{
  "n_layer": 10,
  "d_model": 64,
  "n_head": 2,
  "n_kv_head": 2,
  "head_dim": 32,
  "d_mlp": 256,
  "vocab_size": 1024,
  "activation": "tanh_gelu",
  "norm": "layernorm",
  "norm_place": "pre",
  "norm_eps": 1e-06,
  "positions": "learned",
  "qk_norm": false,
  "attn_scale": 0.177,
  "bias": "all",
  "tie_embeddings": true,
  "parallel_block": false,
  "init": "trunc",
  "init_std_qkv": 0.051,
  "init_std_o": 0.0114,
  "init_std_up": 0.051,
  "init_std_down": 0.0057,
  "optimizer": "soap_variant",
  "lr": 0.00727,
  "beta1": 0.95,
  "beta2": 0.95,
  "weight_decay": 0.089,
  "lr_head": 0.0135,
  "grad_clip": 0.5,
  "warmup_steps": 200,
  "schedule": "wsd",
  "decay_fraction": 1.0,
  "decay_shape": "linear",
  "final_lr_fraction": 0.05,
  "batch_tokens": 32768,
  "seq_len": 1024,
  "doc_mask": true,
  "train_tokens": 100800000,
  "steps": 3077,
  "dataset": "wikipedia_en"
}
Each number is 128 + 32 x the weight over the matrix's rms, rounded and kept within 0 to 255. Layers, rows and columns count from 0.

# layer 6 MLP down, 64x256, rms 0.164, rows 0-48, columns 192-255
[[138 120 119 129 138 136 120 180 126 149 132 164 131 159 156 188 159  86 133 141 138  87 131 145 127 203 111 168 152  85 116 131 146 144 134 108 147 135  99 104 191 150 138 141  86 139 112 113 130 114 144 107  95  98  69 143 171 117  98  96  84 136 133  70]
 [154 107 106 138 147 128 148  76 143 150 147 167 129 135 154 176 122 124 192 169 138 159 165 134 119 121 196 139 152 172  56 122 141 115 172 136 158 135 100 102  77 160  95 137 169 131 127  48 125 116  83 128 160 169  91  80  88 119 169 138 161  91  70  96]
 [ 37 175  83 168 104 183 236 120 200 129 155 115 122 122  95 126 124 135  93 115 153 164  69 172 115 141 102 110 134 115 100 135 104 133 136  97 114 146 159 171 123 134 109 160 127 138 104 128 163 102 115 127 154 137  74  68 116  97 199  86 150 180 101 105]
 [177 144  85 125 240  46 136 130 162 163 144  95 168 112 119 145 136 107 122 100  93 172 137 117  92 153 142 172 150 115  89  83 159 106 142 108 136 126 163 148 161 154 133 115 100 127 148 118 121  81 141 182 135 161 143 121 128 132 128  80 142 135 134 209]
 [151 148 102 182  63 161 141 112 156 135 154 174 161 162 122  79 107  68 115 136  97 101 195  87 156  83 119 134 168 142 163 134 133 162  93 124 151 165 109  97 141 112 162 105 163 140 127 157 173 111 125 113 119  95 116 182 144 125 191 126 109 134 148 131]
 [164 116 153 134 135 137 124  83 101 115 140 127 128 101 143 131 139  87 136 117 148 163 140  90 151 108  85 168 142 120 142 185 150 101 120 175 115 130 117  63 112 127 128 112 153 130 146  64 134 153 110  80  88 120 187 114  87 160 148 127 173  96 114 168]
 [118 189  26 136 172 143 182 129  99 166 107  69 120  97  89 128  71  79 118 146 114 122 163  65 105 169 166 150 139 118  94 167 112 210 109 122 112  86 138  86 135  91 139 147 138 142 124 111 148 117  91  90 180  43 149 142 127 120 123 143 123 110 160 123]
 [172 145 187 172 149  80 108 163 141  88 127 155 152 119 167 129 143 191 111 110  73 114 183 172 135 121 108 107  83 150 167  71 125  88 112 101 113 186 152 136 106  91 102 152 176  86 155 141  97 155  80 131 160 111 130  92 135 141 134 114 135 161 151 110]
 [141  72 175 133 154 125 133 123 113  88 130  86 118 156 145 123 142 147 141 124 120 148 100 130  97  67 124 151 117 155 121 101  68 157 131 140 129 147 101 103 136 145 122 148 201 142 172 145 124 112 158 139  69  95 169 148 128 120 118 159  82 104 127 172]
 [132 127 175  56 145 143  88 131  89 121 121 127 147 114 125 192  99 126 148  85  77 178  82 113 122 136  71 125 118 109  97 142 166 133 111 147 155 146 157 105 166  97 100 134 127 107 131 104  75 119 119 145 124 100 152 152 121 151 106 116  86 105 116 128]
 [ 69 156 139 106 142 155 109 153 172 172 197 139 126 119 163 143 113 182  95 119 100 190 133 166 101 147 140 151 107 149 122 115 133 123 120 157  97  92 160 133 117 119 200 136 122 100 109 138 145  54 122 121  99 128 104  67  45  77 145  97 154 136  67 119]
 [ 75 103 125 167 144 124 123 103 140  79 137 133  73 123  92 118  90 155  69 147 127 124  87 140 105 153 170 138 148 115 199 126 127  93  71 155 146 123  90 136  99 141 153  87  90 237 120 122 135 139  91 176 112  64 106 119 146  82 105 194 135 138 175 122]
 [110 115 137 120 119  80 116 117 140 135 125 133 156 172 153 159 160 117 114 117 112  87 174 168 104 141  88 153 185 113 100  87 129 144 136  76 137 110  98 105 110 185  61 139 107 117 161  97  96 112 124  43 150 113 165 131 134 150  76 158 188 107 125  95]
 [174  76  81 135  69 134 102 160 105 131 117 108 138  96 113 112 134  70  81 212 127 147  88 111 154 141 130 116 128 172 157  97  96 106 106 127 160 166  76 239 161 143 137 122 159 126  94 123 131  95 117 145 208  65 135 156  90 129 119 127 175  79 113 120]
 [166 150  74 137 151  86 112 164 125 157 193 140 117  46 141 178 136 123  92 119  88 108 239 140 120 174 170 120 146 145 146 120 119 172 152 130 165 107 169 134 114 104 142 160 127 126 179 125 131 113 125 113 164  89 119  80 170 128  99 159 157 101 159 109]
 [110 111 137 147  75 136 115 157 161 128 125 108 188 121 112 106 115 103 110 110 126 121 142 173 120 116 154 139 144 113 160 109 108  99 111 143 128 157 118 110  98  72 112 117 113 100 117 141 114 122 143 100 116 111  77 154 140 121 130  90 128 152 124  93]
 [ 72 125 157 139 129 135 145 128 100 118  94 166 157  95 145 139 120 123 109 119 126  93 249 131 123 159  56 141  99 109  91 106 146 100 164 168 111 154 129  32 115  98 120 170 159 129 165 121 194  80 131 151 146 107 145 199 142 128 128 130  94 168 135 138]
 [124 109 115 158 133 170 110  93 168 106 114 109 112 152 134 127 132 121 129 146 158 117 106 142 140 101 200 100 117 167 165 151 130 196 136 167 151 151 113 168 109  50 103 127 111 136  98 119 105 120 111 111 131  84 114 152 114 116 103 112 124 126 108 134]
 [148 143 109  76 158 104 168  66 119  78 138 137 120  52 126 109  75  98 134 160  72 104  82 117 195 120 136  88 118 161 133 101 131 142 141 189 138 103 148 153 117 100 108 144 193  86 123  43 130 118  94 172 163 147  64  85 116 184 124 185  84  68  34 101]
 [170 113 162 117 143 108 108 123  81 112 163  90  72 179  99 127 172 121 124 162 177  99 139  69 120 135  74 111 103 171 140  89  71 102 128 135 127  98 124 119 147 191  83 176 103 202 159 163 102 107  59 148 115 130 165 128 106 131  85 163 189 126 155 154]
 [ 68 133 182 121 154  93 159 133 101 165 163 127 110  88 132 125 126 121 119 171 135 115  98 154 172 104 175 156 139 100  69 124  97 187 162 144 107 140 102 148  89 156 181 103  92 112 144 119  66 131 130 171 145 183 147  79  82 136 100 153  90 156 120 121]
 [ 98 119  87 100 118 159 134 182 149  75 136 145 137 150 125 119  90 160 149 178 162 128 136 103 155 132 111 106  94  94  95 159 109 142  99 123  95 167 132 175 151 131 123 168 178 125 122 114 143 132 137 131  91 109 119  74 135 135 138 128 136 128  79 100]
 [169 104 141 111 119  88  94 170  60 110 127 103 135 106 149 149 106 165 133 135 124 190 144  80 168  87 139 151 156 117 105 159 159 109 134 119 213 152 149  95  81 130 121  96  99 146  87 158 116 175 139 107 146 122 109 141 154 176  89  79  57 129 142 132]
 [160  43 118 114 115 138 115  79 135 159 170 100 192 128 108 122  99 121 143 103 145 177 197 145 176 220 167 117 120 113  97 100 128 159 172 118 169 133 107 215 144  88 136  68 106 168 118 168 139 158 148 133  86 141  95  84 109 138 103 161  93 105 152 137]
 [152  89 173 165  50 140 114 149 155 135 130 132 162 116 158 138 146 134 143 123 157 107  43 127 108  86 140 146 128  76 164 100 138 104  54 120 145 125  90  28 152 136 154  92  98  88  87  95 177 142 112 146 179 127  88 107  88 139 217 149  99 120 151 128]
 [125 179  98  54  61 153 113 147 115 101 181 107 133 155 110 150 115 155 185 125 114 121 142 116 130 129 118 115 152 107 116 146 136 143 174  97 126 144 127 147 101 116  99 101 132 140 165 101 123 102 144 126 207 155  80 152 146 109 140 131 146 123 100 138]
 [ 95 136  69 147 149 142 115 147 192 170 151  68 124  91 165 113 179 119 124 100 163  95 110 156 142  78 140 147  98 129  91  99 139 186 147 163 109 149 126  82 140 138 128 127 142 117 161 112 146 152 169 135 130 131 164 113 139 134 116 164 159 105  84 161]
 [123 161 173 146 160 130 146 105  86 148 150 100 110 130 196 105  83  96  66 104  92 138 160 128  94 141 111 136 130  88 155  79 171  73  99 147  79 106 142 186  71 133 135 210 107 124  61 138 113 126  81 139 121 110  81 110 101 143 127  85 149 134  99 198]
 [151 124 142 131 132 117 189 151 135 121 106 100 136 191 116 120 132 150 129 102 130 158 192  34 144 146 182 118 114 129 167 108 108 128 163  74 164 128 126 167 116 187  92 168 137 145 136 125 123 112 172 148 145 132 103  94 142  87  60 127 153 126 140 127]
 [152 103 223 188 139 106 159  85 106  90 120 135  91 134 105 131 101 116 109 146 121  61 212 164  98  91 214 126  94 108 129 111 160  90 141 166 156  67 121 129 121 109 174 124  99 170 126 153 124 148 137 155 177 144 180  89  99 122 135 125 118 161 119 111]
 [ 98 133 144 172 104  86 178 199 110  77  92 180 141 127 157 181 125 134  65  97 118 125  62 126 167  22  81 136  95  97  79 101 114 121 118 180  92 176 116 129 134 100 121  89 142 179 145 117 134 176 112 153 163  82 123 154 120 125  98 115  71 158 170 133]
 [119 111 104 144  96 167 160 110 121 163  55 145 115 151 148 122  63 178 137 113 106 127 167 103 119 152 127 124  87  77 113  65 114 115 103 106 107 126 122  99 138 166 155 175 197 113 157 130 104 124  84 128 139 161 118 126 170 172 157  86 145  57 152 139]
 [ 68 124  97 141 121  69  80 136 113 202 133  76  57 121 122 124 179 154 137 148 151  82  94 155 199 171  64 146 164 156 100 117 128  77 112 157  41 111 109 115  68 143 178 143 113 135  93 102  90  77 151 163 121 160 153 131 109 215  98 134  92 136  46  92]
 [161 197 171 128 100  67  85 196 114 149 145 133 116 157 159 140  97 132  89  84  66 149 122 100 101 145  54 151 126  97 147 123 122 146 163  77 143 142 146 148  81 165 140 211 103  82 142 109  88  96 112 109  61 115 110  97 131  87  78 118 127  77  97 154]
 [113 133  27 151 123 121  93 100 170  81 125 118 120 147 163 117  93  83 120 120 165  60  47 110 183 128 183 145  84 111 169 118 102 143 137 159 112 104 159  81 150  77 130 126 214 158 150 107 152 171 175  77  69 168 185 151 210 173  91 197 181  98 174 123]
 [155 147  56 111 137 121 176  95 154 156 123 143 142 143 105 169 119 107  84 127  88 105  94  99 103 118 186 117 132 103 158  75 120  85 127 118 119 123 118 100 111 137 141  40 109 119 137  72 154 168 108 144 143 150  89  85  90 143 105 169 150 172 137 108]
 [ 85 107 164 140  63 171  57  96  76 125 145 128 141 162 157 108  61 113 109 176 206 123 101 205 160  95 195  75 181 142 183 101 109 136 113  50 170 153 125  95  89 141 177  98 116 110 175 150 121 146  99 113 180 151 127 118 161 173 211 126 130 149 130 131]
 [200  60 149  84 139 167 106 150 108  97 138  98 110 139 118 102  55  96 163 124 149 109  92 214  88  88 165 121 141 110 133  82  94 124  89 131  90 137  94 165  91 121 176 151 123 102  69 136 116  97  91 128 154  96 106 175  78 104 105 116 106 153 134  94]
 [129 122 147 114  80 107 166  67  68 178 107 139 148 131 162 156 137  91 118 104  85 117  92  96 147 145 123  93 183  58 118 120 144 133  97  94 117 158 101  62 136 126 139 118 149 168 134 154  81 142 117  87  83 155 141 173 183 155 170  69  87 115 118 128]
 [145 187  87 121  90 125 140 104 129 148 121 111 122  95  95 110  88  79 129  81 133 141  87 174  74 103  93 113 159  99  73 145 110 171 130 126 129 133 125  95 126 117  71 177 113 128 162 113 116 164 137  88 132 114 119  96 127  83  93 120 161 122 113 102]
 [156 121 117 138 161 133 107 188 159 197  40 178  92 150 122 133 132 123 162 185 229 133 111 100 158 112  75 127 114 211 130 123  88 120 114 164  70  95 129 158  83 117 111 125 105 137 112  92 126 103 127 106 166 117 199  89  90 159 124 124 115 114 109  86]
 [ 81 134  86 117 125 219  96  96 148 132  53 173 129 105 137 128 177 178 181  66 153 193  73 131 190 148 155  74 106  79  97 131 130 120 147 136 117 115 175 120 127 105 129 203 124 109 133 130 108 109 135 111 218  95  80 215 142 143  78 167 144 170 189  63]
 [ 73 128 139 149 105 134 147 130 167 165  66 112 176 166 189 145  98 116 144 188 206 160  61 142  48 115  43 158 143 153 103 168 154 106  83 121  89  86 109  55 201 119 128 117 147  95 114 135 162 175 159  99 140 132 134 184  94 100 167 115  83  93  66 123]
 [124 153 176  97  77 140 105 116 131  86 130 105  98 118 125  92 146 172 141 140  93 115  95 168 100 112 148 121 107 160  97 123  80  85  73 125  91 134 123 151 180 107 105 125 112 164 101 169 143  81 139 137 122 194  89 133 130 171 101 128  99 141 139 110]
 [151 142  99 185  94 179 152  87 182 154 162 176  97 204  73 148 140 113 124 204 179 109 106 164 170  71  90 125 106  88  94 138 111 152 140 118 123 185 140 118 216  98 102 105 100 169 177 122  90 110 143 129 128 150 130 211 115  77 167 103 140  97 136  77]
 [106 138 111 129 114 137 153 164 138 137 120 151 171 148  97 127  61  20  51  84 202  62  92 157 123  54 107 110 129 137 117  64 119 115 104 176 121 117 152 107 104 129  88  78 150 137 160 169 114  81 163 139 147 125 166 152 135  62 156 169 130 112 156 131]
 [118 124 124 154  84 129 136 119 134  87 125 110  43 178 131 140 145 223 158 145 110 119 132 113 144 100 153 156 155 106 139 165 121 122 120  90 137 130 109  98 174  90  81  83  96 130 121 110 107 109 141  90  91  57 110 109 163  69 142 129 161 136 119 162]
 [123 159  90 143 125 145  59 146 135 148 110 169 144 155 163 151 103 146 114 135 101 166 154  87 139 146 131 157 144 143 145 114 160 170 142 105 150 121 144 103 140  98 140  84  90 161  98 145 137 119 144 160  61  66 118 139 162 158  93 117 160 164  86 124]
 [126 114 169 116 146 132 126 157 119 120 144  93 124 110 103 125  83  52 103  91 127 142 126 109 117 105 130 105 122 124 114 112 127 122 154 132 130 177 138 169 139 143 171  89 154  95 143 104 129 129  66 102 189 128 120  52  89 130 130 170 143 126 153 126]]